Part of a small language model's weights.
Training: a variant of Adam for these matrices, 725M tokens.
Each number is 128 + 32 x the weight over its row's rms, rounded and kept within 0 to 255. Layers, rows and columns count from 0. Numbers have three digits each. The size before them is the row's rms in percent of the matrix's.

# q: layer 8 attention query, 576x768, rms 0.0425, rows 360-369,456-465,552-561, columns 320-383
# k: layer 8 attention key, 192x768, rms 0.0414, rows 168-177, columns 320-383
q360 096:104095069181096169119164128118151130109166103111163159102162172161126133131142090145121174099170142160153188079135140089170172084088141119076154164151117148126108062225126103141149159114107142
q456 088:121130063150096167095149163099163153149134115129148130101153133163088152156083120062132155107100128098153155089117169088090178118104113110076146127140153143168128078156074075132136139162116160
q552 104:106155136116142103105122142124164090166143087182102178154161157163152099074172163102154112100178117091145157072094164174146161160169136143034124141124127142144113156168102149094068156082119116
k168 099:173155091138131137120123093104129109083148102116185111104170051131178110165134153095100164131165167151126143146120156081122154176132158098180091119107081199105200126112160103156156132131119155
q361 102:123147109130110162107124100123088137166103154114111174074127030073136135191176165112136103171181173079113126102175175111145139117156191100108146113139093106141179148188084167108153161100135101
q457 087:109116084089127110182110056081085137168103073145114129122147103094143110139121185179124077142146110150114122108175098133104124163160159132169152148124113111144110103128079156082089138107149097
q553 102:116117151153164154139173151164181139133134106193191160128104177127128071145108146220110112117102113085202047093138095139140114126155195140114145100087095096169096110175130101075144118164133084
k169 104:163112152060126093161118079114091119135104116125158152172094147094112095168178110163175145077138163187108166080167134140131167164081127141143143136151125084187097087067095088154166101155114124
q362 104:180160076113092160162151104154110141139095107115086137096123051153134070167099145094093118138119152146059174098106197097120102070187146109113135071088079083060175075157097123092186166150099118
q458 092:110157117122096097150147173133144169131095052079130134123177103158111123112150114141127121163126147157096176119136121024112101089129131105117080072123149126109157106077135140090144127157081137
q554 106:080135121130110166100157238110131068152098139132114114113101102147156098124140106137160118105114086138171138152129145150127150135138127134189131091139176160124189113051135109090170160102086101
k170 101:079130088138149103082129161121079164104127124086154163067129179121174095115135068148124147139099118154113135128161065117173132104136092157124157168089166140198131166143191145109178084116109047
q363 100:136128112139144148145085143133115069132099135154089074095099080063097155176148141098179111198140131128134131203141066123163112131096088035169095066071127120146216119173131131116144174095101113
q459 085:151125152173113127111103118090071121163123130128134094096118082114098127143131108124106090170137189128132078145102080133159108133125080097121103107084072165110185079088132139168085149151090131
q555 096:152150132144104141143110082157108112164147118139205117089076104165092108158091167162125180068115135150130119117139098136154099121109139050110134114142140135074155091143100150182108150116144110
k171 098:115158195128103113109116087102130140167095129128110145076131143127125114160158125144136145149139112134082151135118193129104145115116139134138140142188056121143152127083055073124163208117157124
q364 107:117169185140110091122102140110102141110081177100171127130165149092114069003123122088150160146176139159124136085144168173124065186154120109116137097113129137091141108109065124174109138123150195
q460 087:104141102119105122113089177127102136136114201202133132101186118106128117089159167080134102176108115126148106149105190132091136161178165129137153130122133149053159102103081136131079092088116155
q556 091:135118044171157074131139163108141157150111156095106136117069103127073126061078255078077135078126159119088111120177152129139153066193117110126160104138131075056145089168103137169117113100191121
k172 104:185100099169166176086171163168143153124168118119132121134170172133115197156143131157124105169156047149102146169115092095151109101126108138156131143155108109143126108165150164111112160123092158
q365 093:131177167088146109105163119134105167113123103117161125119083144152144134069156194086088155094172117124082079090162115055098180143150153142176180092111099108148103160133113120087091065063104193
q461 083:148103125141119103124151146121132125133167158169111151121088116145116174079089159189154145157219110190078055112132136069129091128210183152177197119095108093088133220107118127103125087071143104
q557 112:064111127160112120142161145109148115134105139122106102122097102153112145132090155125148102057164103118122154121136117091156100091079126084119116109156109170107126134080178073065153152141107171
k173 102:157102145116135107181173117126178142087088112111146130203067192156128108075090089119132125137077152181130090153145073178135174144130109159107126093111160128116125097149110160089156076147159116
q366 097:166159181128168146106116118136134093123139104127116104215140192100153129152121108193094136133146091126113119035127074131133116111144062152154116093155150161187099156106133121120177140085126149
q462 093:132104163119103132132133120089180149117129128116137149177115144194181111154150100204122146147158166063060159095146127150172101078109174142216170112155122104164143129145136080160191153165130150
q558 103:109081148108063129117150162156134139120108089128112171165150127164160088109132142152139101133126097095092172080121092138058075106157126115152098110087154096146133083151167070166121127133174130
k174 099:157106100153137066105175143120117184150175102101126115169149088139140135021081169119094119135153118183130143162148140152111088100143116119116189093114108147166105126142095174117126151088097160
q367 104:071119145134090109182128094139120139136126142141239148093158144149113123079152119120127179095153119103136152097159109138158108160090138152156134132108119100103153112112109098110138121103161182
q463 092:114126104148109143174056098116119060175100120108151070117146095129115159136148154139161113092136075147170146179151104090090182176117119116155110164123148143076143132122110094037074127076119167
q559 096:107124053116139079191111150119087129156143126167083099131108120110075154087104157083136176143189162139105131147158141092113173172166116119161124093125038100137138101100071148099137126103138152
k175 099:152099160123131149121131172106155143099143138179106174140149120116159154163169116073108116144171134136166121142067135138095108116094151122138144102130113103069125112131164135170126128118149216
q368 096:121147145164088139138138112112098080132099131185133098089114108085129080108117168092182148117147092125120173114146189113080143100130100151117083145162110041033159105176076075137137129129134127
q464 091:114159125151068130156097144123161107151126166194143115146171104181103098113125112082187137119149101173112134133133167103154135069104109144175086146112174097111138126116106135156147103116169110
q560 112:164127118113110086162071214151163126103100118138194121069113159164160076104104142080097145083080111125118114073186124128076116100134140201125122145091200085097162057220119102155130105137135162
k176 103:121081082143141175058171149135117171099124152130145105128113127128138101119112117160136107173145112166162140102133134110096087143124106144123102167127170150165132192135089132096101171056119180
q369 103:160171145072170121136122125125103154125147168160083093073176144108093181147132081135119165132132142152085116072117078128096154150131106162092095131167121163109083160099145141102089084115091099
q465 094:133124155043147115133144130185102120132114149175127102108162179106118142155143101174072170136099143151126134125107074143141159165173123131086123133164115126077108136099133138177136113109118140
q561 106:087172148052139085188082154190067172114100119131088192124126133113146123146089095140125128152148140116126176126099105053142066109102114167086107113136126189153179156127155107078143101144075111
k177 109:186114183127098125094139069131110128109114154097183171129100137138098173075131142114132105095099126088135101106076109142160123131158139136182146092184127113185113131130055080145085189185156179